config.yaml
n_kv_head: 2
norm_eps: 1e-05
qk_norm: false
init_std_qkv: 0.0381
beta2: 0.95
decay_fraction: 0.809
seq_len: 256
Each number is 50 + 12 x the weight over the matrix's rms, rounded and kept within 0 to 99. Layers, rows and columns count from 0.

# layer 9 attention query, 128x128, rms 0.209, rows 18-31,50-63, columns 0-127
49 43 47 44 47 47 56 47 51 55 48 53 57 59 62 46 46 52 59 45 48 43 59 55 36 52 38 53 47 41 54 51 42 49 62 49 42 51 50 44 58 51 53 56 42 53 49 38 58 49 58 41 46 44 50 48 57 54 57 55 40 44 42 54 59 47 49 45 51 54 51 44 45 46 33 51 52 54 36 58 46 48 55 56 43 57 46 55 50 51 54 57 53 50 42 47 45 54 50 65 48 48 50 55 51 48 45 41 43 44 56 46 44 56 49 53 48 61 52 52 46 48 56 55 48 48 48 45
63 51 48 52 53 43 58 51 54 49 56 56 41 52 66 51 47 62 61 42 46 41 46 41 37 39 43 59 53 42 52 51 48 53 60 47 43 36 46 40 52 58 45 47 49 55 53 35 55 52 50 51 54 63 55 52 48 51 58 45 55 53 53 54 52 41 45 52 44 44 45 55 49 52 37 44 45 55 46 54 43 58 51 46 41 48 55 49 45 55 53 52 68 54 50 48 47 61 52 55 47 42 47 42 39 49 49 46 50 43 52 47 47 51 52 61 45 61 44 52 47 47 59 56 53 56 51 49
48 39 63 41 59 65 33 58 47 47 44 46 44 42 41 41 50 52 50 55 54 58 52 60 66 58 51 41 55 56 36 53 54 58 38 34 49 62 44 53 47 45 54 48 42 53 48 60 40 41 40 51 50 49 55 48 33 55 46 54 39 49 60 49 59 48 41 45 36 54 49 71 65 55 56 50 49 65 63 47 47 45 39 40 52 60 63 56 61 48 45 45 49 48 55 55 51 43 45 43 48 54 40 61 48 46 41 52 52 54 43 54 59 58 54 56 62 49 56 39 70 48 44 50 54 65 44 43
54 52 52 57 48 50 66 41 53 51 58 50 54 57 49 56 55 62 48 48 46 50 40 43 46 47 42 61 61 51 49 48 48 63 51 54 44 49 42 43 47 56 59 44 58 47 62 48 68 49 58 48 59 65 44 56 44 47 51 42 57 48 51 63 42 37 46 54 46 39 37 47 51 48 44 46 57 56 49 42 37 41 52 50 48 50 51 51 49 53 35 46 69 50 46 48 53 45 51 60 46 45 43 46 35 51 54 58 61 61 50 36 51 39 55 54 45 51 40 64 35 40 76 56 56 44 57 37
38 46 51 44 60 62 37 44 47 49 38 55 33 50 53 38 53 52 37 53 55 52 42 65 70 47 57 56 63 63 34 54 67 53 45 50 51 49 42 49 51 53 52 47 45 47 45 48 30 31 32 65 36 51 45 44 30 43 50 38 40 53 63 46 47 38 47 50 41 45 47 65 56 62 59 47 72 57 47 37 59 58 47 53 54 64 30 62 59 44 56 52 43 61 52 56 51 39 41 46 53 56 38 41 55 42 49 57 52 61 36 45 55 66 62 52 57 60 46 32 44 42 34 43 43 55 47 43
55 41 57 42 53 42 43 58 49 49 55 42 62 48 42 58 60 49 58 46 48 47 66 42 37 52 53 35 48 40 58 59 48 55 56 57 58 68 60 60 58 34 38 53 43 54 54 64 64 52 60 38 59 40 58 53 64 58 43 45 52 47 36 39 49 62 50 48 62 60 60 56 54 43 39 49 39 43 61 62 42 38 52 49 55 52 65 39 48 51 50 43 53 44 51 55 44 67 43 53 46 49 57 60 48 52 44 50 53 39 64 55 38 43 46 44 48 45 53 50 52 48 44 55 63 47 50 48
48 56 55 29 48 51 58 85 42 36 62 44 58 38 71 22 77 53 51 64 47 47 30 48 68 60 47 49 28 43 49 28 63 65 49 55 34 50 13 74 46 57 30 30 47 31 42 33 43 58 59 18 59 47 40 38 48 56 54 83 39 78 43 43 36 60 28 43 57 01 55 67 65 34 24 50 32 51 50 41 76 51 43 73 37 75 46 43 52 45 50 49 61 63 37 36 40 55 84 33 16 71 78 79 71 58 35 65 28 51 22 39 50 56 42 56 51 49 58 74 59 56 64 61 53 51 59 61
52 77 43 40 32 69 55 57 60 67 23 61 58 43 70 38 49 62 48 45 68 66 67 41 53 51 62 66 44 57 43 63 41 53 36 23 83 64 37 43 65 45 45 45 30 51 29 44 21 77 84 47 51 42 44 28 70 73 48 63 30 64 45 77 50 31 49 28 50 59 53 78 37 58 51 40 41 39 55 37 43 41 55 27 50 38 60 34 74 44 68 20 34 50 38 72 66 40 65 56 50 37 26 36 59 57 31 35 68 81 50 70 50 68 83 73 65 77 91 41 45 80 36 51 33 49 43 78
85 40 51 29 46 19 64 14 82 48 83 34 00 67 65 25 78 60 89 68 60 50 21 73 41 48 42 72 32 37 62 64 78 32 77 39 25 48 52 56 63 66 43 68 43 24 23 19 65 47 93 48 51 56 67 30 82 65 44 30 69 60 52 66 76 70 63 64 54 73 64 41 40 40 66 48 53 63 52 44 60 63 42 40 33 48 60 43 49 55 78 71 27 60 50 74 17 46 50 43 41 49 30 39 52 35 56 48 62 86 23 15 59 40 36 57 14 42 46 42 38 28 65 36 53 44 40 99
25 21 61 31 62 62 50 45 53 52 68 58 35 59 46 93 65 24 51 61 74 79 49 50 62 43 14 54 48 33 57 63 81 68 53 30 48 48 60 21 61 94 75 53 17 74 87 86 77 69 36 53 68 61 88 42 27 34 62 42 41 43 26 32 58 91 48 09 53 61 21 19 29 46 54 57 23 09 55 44 52 31 37 84 36 44 19 66 58 63 52 63 69 72 69 65 43 39 57 30 16 50 26 61 53 41 35 22 27 59 21 53 78 55 35 57 77 73 71 35 77 18 48 51 67 43 50 56
35 69 42 50 68 76 74 56 32 34 36 49 42 90 35 84 60 39 48 31 36 31 65 31 73 67 21 52 29 84 36 28 53 70 35 60 54 16 43 60 33 66 54 24 31 84 74 29 51 53 87 73 57 61 73 47 42 73 21 77 57 42 30 55 08 11 74 62 38 13 31 45 68 66 09 63 20 28 59 65 55 58 37 49 63 54 66 70 49 26 80 41 37 20 53 54 19 43 39 38 55 52 39 30 49 49 60 61 26 64 75 82 52 54 42 30 60 41 16 20 24 59 37 37 65 35 43 62
38 36 62 37 44 74 69 37 33 57 53 69 59 49 38 62 63 49 40 68 43 70 36 82 67 57 34 42 65 29 58 54 33 17 56 03 17 49 37 51 52 71 50 45 68 63 67 37 20 65 30 18 45 44 42 44 00 55 15 91 55 56 50 65 56 35 25 55 66 56 53 65 43 83 35 96 57 54 28 66 56 22 73 41 46 52 68 51 42 59 61 57 52 68 64 39 61 56 75 65 21 22 70 42 25 55 52 42 16 58 46 41 67 26 58 25 50 35 67 30 60 42 52 56 48 39 76 60
21 30 46 47 56 56 79 54 60 32 43 64 64 47 65 52 67 54 59 68 69 60 65 56 56 63 58 30 41 45 62 47 36 72 64 24 40 54 75 65 96 42 50 44 46 47 54 40 51 74 63 42 50 41 27 43 77 24 56 58 47 37 51 94 39 30 92 81 55 38 68 54 53 42 60 21 10 56 50 33 59 43 57 64 68 57 37 55 80 48 79 40 75 40 47 04 40 38 44 60 60 40 49 83 64 58 39 47 57 74 67 66 23 47 37 57 75 21 19 85 99 15 30 54 63 59 36 31
64 51 68 61 63 44 63 00 45 27 33 50 26 66 71 43 47 47 57 50 60 57 24 61 77 41 43 93 66 58 28 57 29 63 44 50 54 53 54 52 51 46 97 64 61 49 36 43 52 59 35 71 33 51 53 42 60 59 22 16 16 41 44 54 55 51 62 72 19 42 41 40 31 83 53 40 26 45 40 40 59 45 26 50 72 71 52 57 55 47 04 58 48 70 71 93 44 59 74 40 25 78 46 99 50 67 41 44 62 44 50 00 52 59 44 45 70 22 19 66 39 65 22 63 56 45 46 71
56 42 65 49 47 35 77 50 60 52 66 34 47 50 63 63 35 50 40 44 63 33 46 52 37 49 48 54 24 39 46 62 49 29 58 54 51 70 43 51 47 44 44 45 34 66 47 41 55 37 46 23 62 40 61 41 53 46 46 35 49 58 35 35 30 52 47 57 50 47 66 46 45 50 41 62 49 56 42 60 65 45 59 49 38 63 40 59 51 60 55 61 56 25 54 45 33 63 47 58 70 66 50 46 49 57 32 36 43 56 40 41 60 51 60 39 65 57 44 57 32 42 61 28 50 64 58 53
74 61 51 58 49 38 50 43 59 35 63 29 57 44 64 41 30 57 53 54 33 41 34 68 45 33 51 69 36 47 36 52 33 51 51 27 45 46 38 55 55 57 47 48 36 58 31 37 53 36 24 31 54 54 61 55 57 32 27 62 69 37 43 34 41 50 60 32 56 54 51 53 46 50 55 56 62 54 62 39 60 41 56 35 67 64 50 42 67 51 56 54 63 52 71 49 38 66 55 42 48 77 44 53 55 41 42 61 43 51 48 42 42 57 71 48 60 40 57 49 28 44 33 51 42 68 53 40
50 63 52 64 64 70 61 36 62 60 22 54 49 50 55 51 54 58 48 72 47 45 42 50 35 58 43 61 45 43 29 63 50 64 48 55 39 40 48 68 47 42 59 48 61 51 55 47 36 76 62 52 54 50 37 61 37 36 53 37 57 68 72 48 52 45 68 52 46 35 48 51 57 63 56 58 60 57 36 49 40 41 54 47 50 33 57 37 53 57 38 33 44 51 64 58 71 53 52 45 58 52 60 50 42 39 50 53 44 49 66 60 38 43 53 45 46 57 53 48 64 59 44 39 65 56 25 44
60 54 48 62 45 45 50 53 72 36 48 52 41 65 42 52 47 35 57 46 40 39 49 35 31 29 49 53 17 39 59 44 31 40 68 47 32 40 51 44 53 55 48 78 81 58 61 45 46 50 28 59 69 49 52 37 73 53 45 28 55 60 45 60 58 58 72 49 36 66 51 37 47 60 57 57 40 59 22 75 58 41 68 50 33 29 45 52 40 26 70 44 50 45 71 37 43 41 53 71 58 58 54 58 62 60 52 51 39 36 58 61 46 64 34 58 48 57 47 55 45 49 72 41 50 68 55 48
51 57 51 45 62 56 45 46 59 51 46 38 54 58 49 41 56 24 41 63 41 54 33 63 58 22 63 34 51 57 40 74 26 55 42 50 46 49 48 37 45 52 49 43 43 29 50 62 49 40 45 43 54 66 60 42 31 49 49 48 58 53 62 60 59 64 51 56 74 46 43 84 36 35 65 47 53 60 46 29 46 66 58 53 48 44 42 64 62 48 47 59 47 64 53 45 60 45 48 60 53 46 59 34 51 49 45 41 56 58 35 44 49 52 66 47 47 62 49 39 44 47 40 41 33 53 63 43
47 50 54 37 41 56 52 46 30 42 57 66 60 30 52 53 60 72 41 42 65 59 74 42 52 62 42 45 54 56 45 42 69 44 52 56 51 60 60 62 66 43 54 48 42 54 53 50 56 56 74 60 46 42 40 64 57 54 51 50 31 43 48 49 42 34 36 44 46 63 52 34 57 58 47 59 39 37 63 38 55 34 36 61 57 66 52 29 57 59 44 38 50 44 47 58 55 52 55 33 45 40 49 53 50 59 58 51 66 44 56 52 48 39 38 50 52 48 43 47 48 59 52 54 70 37 40 46
44 44 56 65 44 53 58 59 49 45 64 39 44 61 46 40 49 36 55 74 33 58 62 49 50 39 55 34 48 61 48 50 46 50 42 63 55 58 52 52 62 53 54 62 45 49 46 50 47 42 53 51 59 47 69 53 60 60 59 56 48 61 40 60 48 59 29 65 60 34 44 51 55 51 56 48 43 34 52 42 50 44 35 59 33 60 46 41 43 32 50 55 54 40 49 59 40 54 53 52 55 48 57 51 54 60 31 49 49 40 49 46 35 48 49 42 48 63 34 69 50 44 68 52 34 46 56 69
55 51 49 55 48 54 49 45 49 57 60 56 44 21 51 50 49 47 50 46 52 40 57 50 47 59 66 65 55 43 48 57 48 47 49 63 46 62 44 39 47 44 50 60 51 45 39 52 39 49 33 61 50 60 63 41 51 57 59 66 57 63 53 65 58 34 51 54 43 53 55 61 46 45 28 50 60 63 40 56 45 38 61 46 45 43 57 46 39 43 48 53 51 42 49 58 39 59 41 51 48 38 42 54 57 51 51 63 56 74 43 52 56 57 62 43 59 60 40 40 51 51 74 47 38 51 45 66
51 40 55 55 66 36 44 46 46 40 63 51 45 64 48 54 48 58 70 45 48 55 52 57 42 44 27 54 38 48 51 55 32 38 56 43 46 42 39 52 65 58 46 62 47 55 44 45 50 46 45 32 48 47 46 57 68 33 31 39 64 42 59 58 53 57 50 58 50 38 68 31 45 52 45 43 68 41 50 67 54 51 51 57 39 59 47 73 48 48 45 51 48 63 59 55 52 46 51 46 53 51 49 46 44 66 30 50 51 48 52 47 42 40 42 46 36 59 47 52 59 55 45 56 50 62 51 57
51 37 51 47 36 60 47 52 42 36 78 44 55 54 57 60 49 44 41 49 36 48 44 59 50 56 56 39 62 32 79 49 59 62 42 52 55 63 47 50 60 48 49 49 47 62 37 68 58 55 45 53 62 49 46 50 53 41 54 46 48 49 21 37 53 66 46 27 49 51 50 33 49 46 54 56 41 32 41 61 38 46 51 57 54 58 46 53 68 56 34 68 58 53 59 49 56 29 64 56 49 37 20 61 41 40 58 54 40 64 50 44 55 58 46 55 50 43 51 59 58 34 63 48 42 54 52 42
48 56 42 46 43 48 63 58 48 38 35 44 52 63 51 64 39 53 40 56 39 53 70 49 55 49 37 48 49 63 47 46 58 36 54 59 51 47 48 43 43 46 43 51 50 60 58 39 41 48 66 55 41 50 61 52 52 79 38 47 39 48 56 52 54 40 60 60 52 53 46 62 48 56 55 44 35 45 49 51 65 55 43 31 65 48 60 52 41 44 62 59 30 49 60 50 52 58 47 49 48 42 49 32 45 36 42 32 47 56 55 71 58 64 52 51 38 36 42 31 63 47 69 43 59 48 56 38
32 42 54 48 54 51 57 44 55 56 52 37 68 45 54 50 55 44 50 34 35 52 50 50 55 46 48 47 64 31 71 40 25 45 50 38 24 64 50 42 39 58 51 66 53 65 40 48 32 58 46 47 45 54 58 47 27 58 42 50 49 64 52 61 52 44 49 44 58 57 55 42 54 43 42 48 56 47 41 69 42 61 61 38 56 37 37 39 54 47 61 55 55 47 53 52 43 56 55 54 48 47 67 52 47 57 50 62 43 32 46 43 51 44 40 46 60 47 59 60 63 41 54 65 51 63 67 56
36 33 50 42 48 50 53 52 70 23 38 51 44 59 56 32 57 51 49 44 47 60 34 58 63 53 67 46 58 57 66 53 43 55 75 40 53 63 47 57 53 33 44 41 67 66 58 59 69 53 60 53 41 45 47 47 45 31 58 74 36 38 49 76 52 47 45 39 51 52 44 39 38 40 46 49 32 71 49 52 72 58 33 47 49 58 44 40 50 44 62 47 59 40 57 34 68 54 62 53 61 52 59 50 50 45 54 42 56 46 48 58 40 48 59 47 70 40 33 54 81 36 44 42 68 44 47 25
76 52 48 52 42 49 49 27 45 40 53 41 44 55 54 52 66 55 48 43 42 45 51 37 47 55 50 69 56 57 60 47 42 55 58 48 47 49 70 32 36 51 58 48 50 63 65 46 45 49 40 56 30 62 65 37 51 48 56 40 39 37 39 68 55 44 56 62 54 55 54 34 63 56 53 44 45 56 49 34 61 53 44 47 52 42 53 55 42 54 47 47 48 60 53 65 41 50 51 41 56 63 62 50 51 61 53 31 44 53 34 48 52 46 51 52 50 32 50 48 56 49 61 47 61 48 46 69
# layer 9 attention key, 64x128, rms 0.209, rows 18-31, columns 0-127
58 48 50 43 48 60 43 55 57 49 49 64 45 48 51 45 52 38 59 52 45 57 44 49 51 59 59 46 55 47 41 51 50 57 51 51 71 58 55 37 46 52 42 46 65 50 50 51 38 49 37 53 48 43 56 46 48 47 51 57 51 61 45 48 61 57 44 46 54 57 52 52 56 48 59 51 50 50 50 61 48 45 42 52 58 43 45 43 41 44 63 42 39 49 38 53 44 47 47 43 52 52 41 55 39 41 44 51 50 46 45 54 61 53 51 41 40 43 60 43 48 60 32 48 41 56 57 53
51 52 49 52 44 51 45 52 59 51 49 52 46 38 57 54 50 53 47 51 49 58 40 45 44 62 53 48 46 55 39 64 44 51 57 53 54 62 44 60 45 52 40 47 45 52 60 47 53 54 38 42 54 37 36 52 53 44 41 50 54 52 59 49 49 54 47 42 53 41 49 48 56 55 58 59 63 62 54 47 52 55 41 58 54 51 52 36 50 49 53 45 48 41 53 52 46 49 38 28 43 47 49 61 48 62 53 65 51 51 47 52 41 47 48 43 39 45 58 50 24 56 34 43 43 44 43 48
49 57 50 53 50 61 69 40 48 55 55 50 50 46 63 49 54 60 56 53 48 51 39 48 51 43 61 66 51 44 59 48 38 52 53 55 47 33 54 41 47 53 50 58 51 54 53 36 56 53 56 58 45 53 52 41 51 54 56 56 61 59 42 51 42 38 54 56 50 48 46 30 50 40 52 40 55 47 51 38 62 57 44 48 57 35 47 58 26 57 47 52 42 38 54 57 48 48 52 56 51 39 48 44 44 52 44 55 50 54 52 45 64 43 51 40 48 53 52 44 59 55 56 41 49 43 53 60
59 54 35 53 45 48 48 41 41 58 53 45 54 53 49 34 37 42 52 54 45 47 59 59 62 51 45 50 36 57 49 40 46 35 58 43 54 35 54 41 50 55 48 57 37 51 51 61 52 45 61 54 52 42 56 50 51 46 51 60 46 42 58 57 47 47 48 43 55 57 60 47 37 60 65 36 59 36 50 36 42 53 49 55 53 47 35 58 42 47 43 55 47 58 52 35 57 45 58 68 61 42 48 44 62 47 57 33 50 50 53 52 53 45 45 53 42 63 54 38 74 49 50 36 58 55 60 43
54 45 45 37 54 65 39 37 57 52 67 38 43 54 66 35 46 54 47 47 45 40 50 63 71 56 58 62 41 51 49 38 53 39 42 51 56 45 60 44 52 59 58 60 58 61 45 53 41 38 65 72 57 62 60 39 43 56 62 64 57 54 66 56 46 27 60 54 51 51 62 40 48 54 53 53 59 38 44 57 66 67 57 60 55 50 53 59 29 47 62 53 55 55 43 57 65 25 56 49 54 31 54 36 68 48 48 40 52 80 53 53 60 35 50 32 38 50 54 48 77 43 43 23 52 63 61 62
64 40 29 21 51 41 14 39 85 49 59 51 53 47 77 55 49 44 42 62 32 34 48 62 70 25 58 55 47 67 41 60 59 39 49 78 49 59 69 60 44 62 67 57 63 71 44 53 49 30 75 75 47 68 61 71 34 56 39 66 53 48 94 38 55 16 68 26 38 33 83 61 48 62 42 55 58 49 21 62 82 62 42 64 30 38 51 62 56 57 52 62 49 76 78 65 65 24 61 45 53 64 62 15 38 55 53 29 50 97 31 39 24 11 65 56 53 40 33 42 59 41 24 34 28 66 64 48
69 39 61 78 60 43 59 32 50 35 61 60 82 75 49 62 36 24 47 51 21 41 67 21 73 76 41 39 31 47 50 56 56 17 45 51 59 65 56 41 38 37 59 54 35 59 57 43 43 46 83 21 60 72 44 41 42 27 82 51 59 66 62 41 51 44 38 65 49 63 72 00 52 77 68 66 14 62 56 84 91 51 69 61 21 76 31 62 59 18 59 41 50 54 52 67 62 51 33 54 23 25 38 43 59 69 42 58 57 52 42 11 42 68 56 47 50 55 68 74 63 58 37 63 39 77 73 61
51 30 42 22 42 66 75 49 64 52 31 46 34 15 54 45 29 46 42 63 61 38 39 42 33 64 57 50 60 73 42 24 47 49 65 46 58 46 35 33 56 45 86 47 55 49 66 20 46 72 60 38 84 54 76 31 66 55 78 38 69 43 64 50 56 52 36 74 66 54 88 49 42 29 69 37 35 32 62 47 45 64 44 53 57 25 70 53 49 32 77 53 32 74 31 41 30 31 29 18 52 50 29 64 60 44 52 44 61 63 61 69 78 60 65 45 72 63 56 29 50 38 39 31 64 12 44 37
23 65 44 41 27 33 59 57 44 68 61 60 38 71 54 52 28 30 73 42 35 18 59 67 72 75 40 36 62 99 36 70 52 31 22 54 37 57 58 40 31 66 42 46 68 54 37 02 46 40 44 57 56 48 48 53 64 69 61 53 67 66 49 31 21 47 34 47 50 57 63 67 65 21 61 52 44 32 53 49 50 09 77 61 49 65 15 47 14 45 47 57 03 35 44 34 30 28 87 48 73 47 47 65 34 60 75 18 68 65 22 22 29 40 63 39 72 39 60 22 13 65 55 54 58 44 58 61
61 35 67 34 56 77 65 29 57 54 66 45 72 65 61 54 48 51 48 54 51 78 49 63 24 39 41 60 50 81 59 69 61 85 72 43 51 16 55 65 55 35 58 40 27 46 32 61 37 56 36 56 42 42 61 24 55 68 82 55 47 48 42 50 40 60 54 54 54 65 41 55 67 47 91 40 34 51 49 26 59 52 43 42 51 73 21 42 36 47 67 70 80 33 50 77 32 56 44 54 53 49 15 55 43 54 56 50 38 66 23 74 03 18 45 63 56 36 42 30 90 69 42 83 24 59 31 71
59 38 55 66 39 47 78 24 85 44 43 31 58 51 18 66 63 60 52 69 17 33 44 55 50 70 62 17 55 55 45 11 33 43 47 62 81 67 60 43 59 40 30 55 26 63 28 13 38 51 64 32 33 58 62 51 59 55 25 78 48 99 53 77 56 41 50 46 44 52 34 40 40 67 73 35 71 22 25 78 99 43 25 56 38 40 45 72 64 55 59 65 64 20 46 51 54 24 69 49 89 52 24 36 40 70 67 57 47 45 52 90 59 59 39 53 33 54 46 42 17 40 35 43 81 29 34 35
39 54 99 45 42 70 43 71 25 39 65 61 56 61 10 31 53 35 60 42 75 58 61 43 56 24 63 55 84 36 63 75 40 26 62 43 35 45 52 57 32 69 45 42 42 51 50 67 36 36 63 16 59 39 68 21 83 46 00 58 62 66 44 66 41 35 34 52 57 38 50 70 51 40 71 60 53 43 61 40 51 51 91 50 44 12 45 08 71 39 62 52 60 69 50 60 91 66 49 37 59 63 51 57 47 42 57 66 50 38 63 29 52 14 44 26 60 82 55 66 47 66 64 58 67 55 39 50
35 49 56 44 48 13 93 71 57 49 61 61 60 37 51 86 21 68 55 62 66 31 61 48 93 54 60 48 53 60 71 34 26 62 67 40 30 92 67 34 74 58 57 55 57 67 60 51 41 22 78 31 43 49 54 50 53 71 81 40 24 37 75 50 44 55 71 46 18 45 29 81 36 67 61 50 68 30 52 39 64 59 61 41 60 57 39 41 65 40 45 53 62 64 51 14 55 53 76 84 26 69 52 76 41 40 42 34 36 31 77 64 41 62 52 06 47 61 48 31 64 34 82 12 40 58 47 64
62 33 51 81 48 42 56 68 65 45 62 78 62 46 48 33 37 59 58 42 49 63 55 67 58 77 44 59 99 43 53 79 31 53 36 30 53 61 55 46 48 41 66 60 50 56 52 55 77 39 21 81 37 45 69 58 53 47 40 55 38 52 35 64 11 61 56 40 39 23 66 51 48 46 25 54 28 52 34 47 85 13 28 84 76 66 51 58 54 37 28 63 58 51 39 53 25 44 56 22 35 40 44 68 72 64 38 25 52 55 52 24 38 15 43 58 60 38 71 77 61 28 52 29 42 61 42 00
# layer 9 attention value, 64x128, rms 0.336, rows 0-4, columns 0-127
57 45 60 52 47 66 51 44 62 38 23 54 59 51 76 55 38 43 42 39 64 49 47 58 43 46 53 37 60 62 36 72 37 38 07 27 82 22 54 69 56 59 39 47 63 69 43 19 68 61 37 41 71 50 54 70 58 49 59 51 50 50 35 47 53 42 58 53 54 59 27 51 56 71 42 65 60 59 57 52 52 40 40 69 27 51 62 70 66 80 61 46 36 66 33 47 73 58 71 38 61 66 53 50 46 34 37 37 29 51 64 51 46 60 38 46 70 54 39 53 49 58 59 59 24 47 59 75
49 37 39 57 64 68 63 44 55 57 67 67 43 39 27 81 68 44 68 40 59 68 47 20 67 59 34 47 35 38 48 53 46 53 36 47 89 63 36 47 27 58 35 48 39 27 40 63 33 54 27 28 31 31 50 55 42 57 40 60 59 35 44 29 34 39 51 32 54 44 72 78 57 60 32 62 28 46 47 47 49 63 43 71 70 49 37 47 62 20 49 47 59 46 50 38 50 39 68 53 73 44 60 76 49 56 53 43 65 48 64 53 29 62 58 46 60 59 39 46 39 46 37 46 45 31 43 66
48 41 22 28 52 73 55 38 73 74 71 47 48 45 68 53 67 41 50 57 44 35 64 50 56 67 76 51 61 44 65 64 42 45 25 25 64 66 21 63 59 65 38 46 60 37 65 64 32 66 38 22 45 82 38 65 62 56 37 29 73 42 33 65 51 55 54 34 58 18 53 57 47 71 73 39 67 39 56 48 39 33 47 66 42 70 43 67 35 50 70 40 59 47 47 43 60 46 29 60 49 70 48 42 47 44 71 52 68 36 35 24 48 50 40 74 19 35 34 65 40 39 43 57 67 45 32 55
60 37 52 70 30 24 46 63 69 54 41 58 48 39 46 47 50 70 31 58 49 41 32 64 33 57 75 34 72 43 47 47 49 55 70 51 46 68 42 83 34 55 35 39 33 23 30 62 44 32 47 33 67 47 53 65 49 48 72 49 51 54 67 63 38 38 45 55 54 42 49 52 63 73 40 62 26 53 88 73 47 51 71 48 55 58 33 32 32 31 71 32 54 43 66 66 56 28 58 61 48 47 72 52 43 35 25 57 53 76 65 62 45 34 44 69 61 32 50 69 39 63 76 51 36 36 66 38
18 66 34 39 44 50 48 81 75 53 47 61 72 53 31 36 66 37 67 33 36 40 64 14 54 40 53 70 52 78 67 38 50 44 41 38 54 40 42 70 42 71 53 29 70 47 59 62 46 55 63 31 37 38 64 55 67 25 53 49 41 58 33 49 68 33 42 73 62 26 70 31 82 45 50 51 58 40 63 60 56 57 45 43 52 59 36 62 59 76 34 34 49 41 70 65 27 55 30 49 63 35 49 46 44 60 23 39 44 61 59 69 37 61 67 64 28 54 50 46 59 42 69 39 72 73 61 49
# layer 9 attention output (transposed), 128x128, rms 0.295, rows 0-3,32-35, columns 0-127
56 50 37 73 57 53 68 31 40 52 49 50 49 43 72 44 74 34 32 25 45 32 36 48 40 62 42 54 47 37 74 26 55 55 62 56 55 46 44 53 52 70 64 20 40 65 31 48 52 49 31 37 58 62 50 52 40 36 43 65 75 65 39 51 33 22 46 29 57 50 40 54 66 55 33 39 45 40 70 44 58 65 19 54 42 47 41 15 36 27 27 37 44 19 67 63 29 78 39 62 37 54 37 58 52 48 42 72 46 35 69 29 64 56 78 43 62 45 49 33 48 39 67 33 64 62 46 28
30 34 54 47 53 24 40 37 33 55 53 64 56 41 45 32 30 41 39 57 67 35 52 44 54 65 65 26 83 67 70 61 64 65 72 35 70 50 52 58 64 53 16 42 62 55 50 62 43 46 45 64 45 36 49 43 42 62 82 38 67 12 30 66 63 55 64 66 48 51 36 51 35 26 40 51 47 40 35 41 69 47 49 70 61 55 44 37 36 65 12 54 41 66 46 75 59 36 28 52 57 54 57 01 51 54 38 49 62 57 50 51 55 25 81 72 36 64 61 42 26 41 49 61 54 35 47 77
50 76 46 37 65 37 53 75 43 40 52 32 77 58 62 55 51 75 41 47 31 52 51 72 57 43 38 53 40 40 59 99 68 56 56 23 52 54 46 45 44 31 03 56 32 50 67 42 61 51 40 48 40 52 65 41 49 09 29 46 42 34 59 49 18 47 54 57 46 49 44 62 58 09 56 43 12 39 32 55 62 47 41 43 28 56 65 40 39 74 31 18 32 73 54 47 08 53 39 39 38 43 35 41 72 50 38 45 51 43 54 45 69 53 41 43 48 54 22 37 50 70 60 68 56 49 45 60
52 69 66 21 62 45 58 48 46 49 68 43 50 33 55 34 38 60 70 36 71 31 39 63 51 35 26 30 53 47 34 38 57 63 34 66 70 44 43 54 06 62 71 50 59 65 76 19 84 62 38 63 25 78 41 30 67 39 41 40 59 45 34 43 58 52 42 29 46 50 55 61 66 61 37 46 53 66 40 52 69 69 76 48 60 19 29 61 61 43 37 33 48 44 36 44 53 50 12 42 60 65 53 48 52 56 44 42 62 50 26 57 36 57 86 42 52 83 47 42 52 18 28 54 46 45 59 38
51 43 51 34 42 38 51 51 63 46 43 46 49 47 42 49 40 65 63 65 59 62 65 61 65 41 59 48 45 59 36 74 45 53 31 58 41 53 53 38 41 35 49 70 60 43 70 51 45 41 81 38 47 43 52 69 62 50 26 30 52 44 59 48 52 63 47 61 38 54 55 50 31 40 53 53 39 53 58 46 42 38 72 36 49 43 49 86 57 52 47 44 50 63 36 43 66 43 61 46 68 39 52 41 46 57 65 36 59 66 36 57 39 38 44 45 46 34 54 67 39 61 52 70 57 51 49 56
71 55 54 32 54 52 55 43 49 42 47 35 43 46 59 65 62 61 50 41 35 43 40 64 44 56 31 45 36 36 35 54 48 30 58 45 41 56 40 50 48 43 68 63 37 47 50 33 60 52 48 49 54 49 70 52 53 49 46 57 51 66 57 41 42 44 65 34 39 45 56 44 62 58 48 39 62 54 70 45 57 46 57 33 35 54 65 67 66 43 88 47 47 37 57 45 41 66 64 44 45 69 40 65 56 58 56 35 30 53 44 50 57 58 31 38 67 41 54 60 44 66 41 41 45 69 44 46
54 31 59 46 45 48 36 39 30 48 47 38 44 42 35 48 54 40 28 55 53 50 46 49 42 46 62 48 59 56 37 20 43 53 50 69 46 61 53 50 60 70 78 44 63 57 36 50 45 32 46 37 46 51 39 55 43 73 64 65 50 49 55 49 70 42 50 38 51 54 62 47 49 64 51 60 72 48 62 34 47 50 55 62 48 40 36 49 54 50 48 77 34 49 51 44 64 47 58 43 50 46 47 44 40 58 46 55 66 55 50 58 51 52 53 46 56 60 62 52 28 30 48 41 54 38 54 51
65 43 34 42 35 54 40 47 54 53 41 47 48 65 38 56 60 41 25 63 42 59 41 42 38 50 55 62 57 43 49 60 51 53 53 44 36 56 54 46 66 51 43 47 45 33 56 45 26 34 47 54 58 34 47 76 43 70 44 50 43 48 63 55 66 51 45 60 52 39 43 49 39 47 51 60 47 52 58 46 34 47 31 53 46 65 66 38 44 60 46 71 48 58 58 46 47 51 70 45 44 40 48 60 46 52 50 70 50 49 66 47 66 35 41 67 43 32 42 41 37 44 58 48 41 51 45 62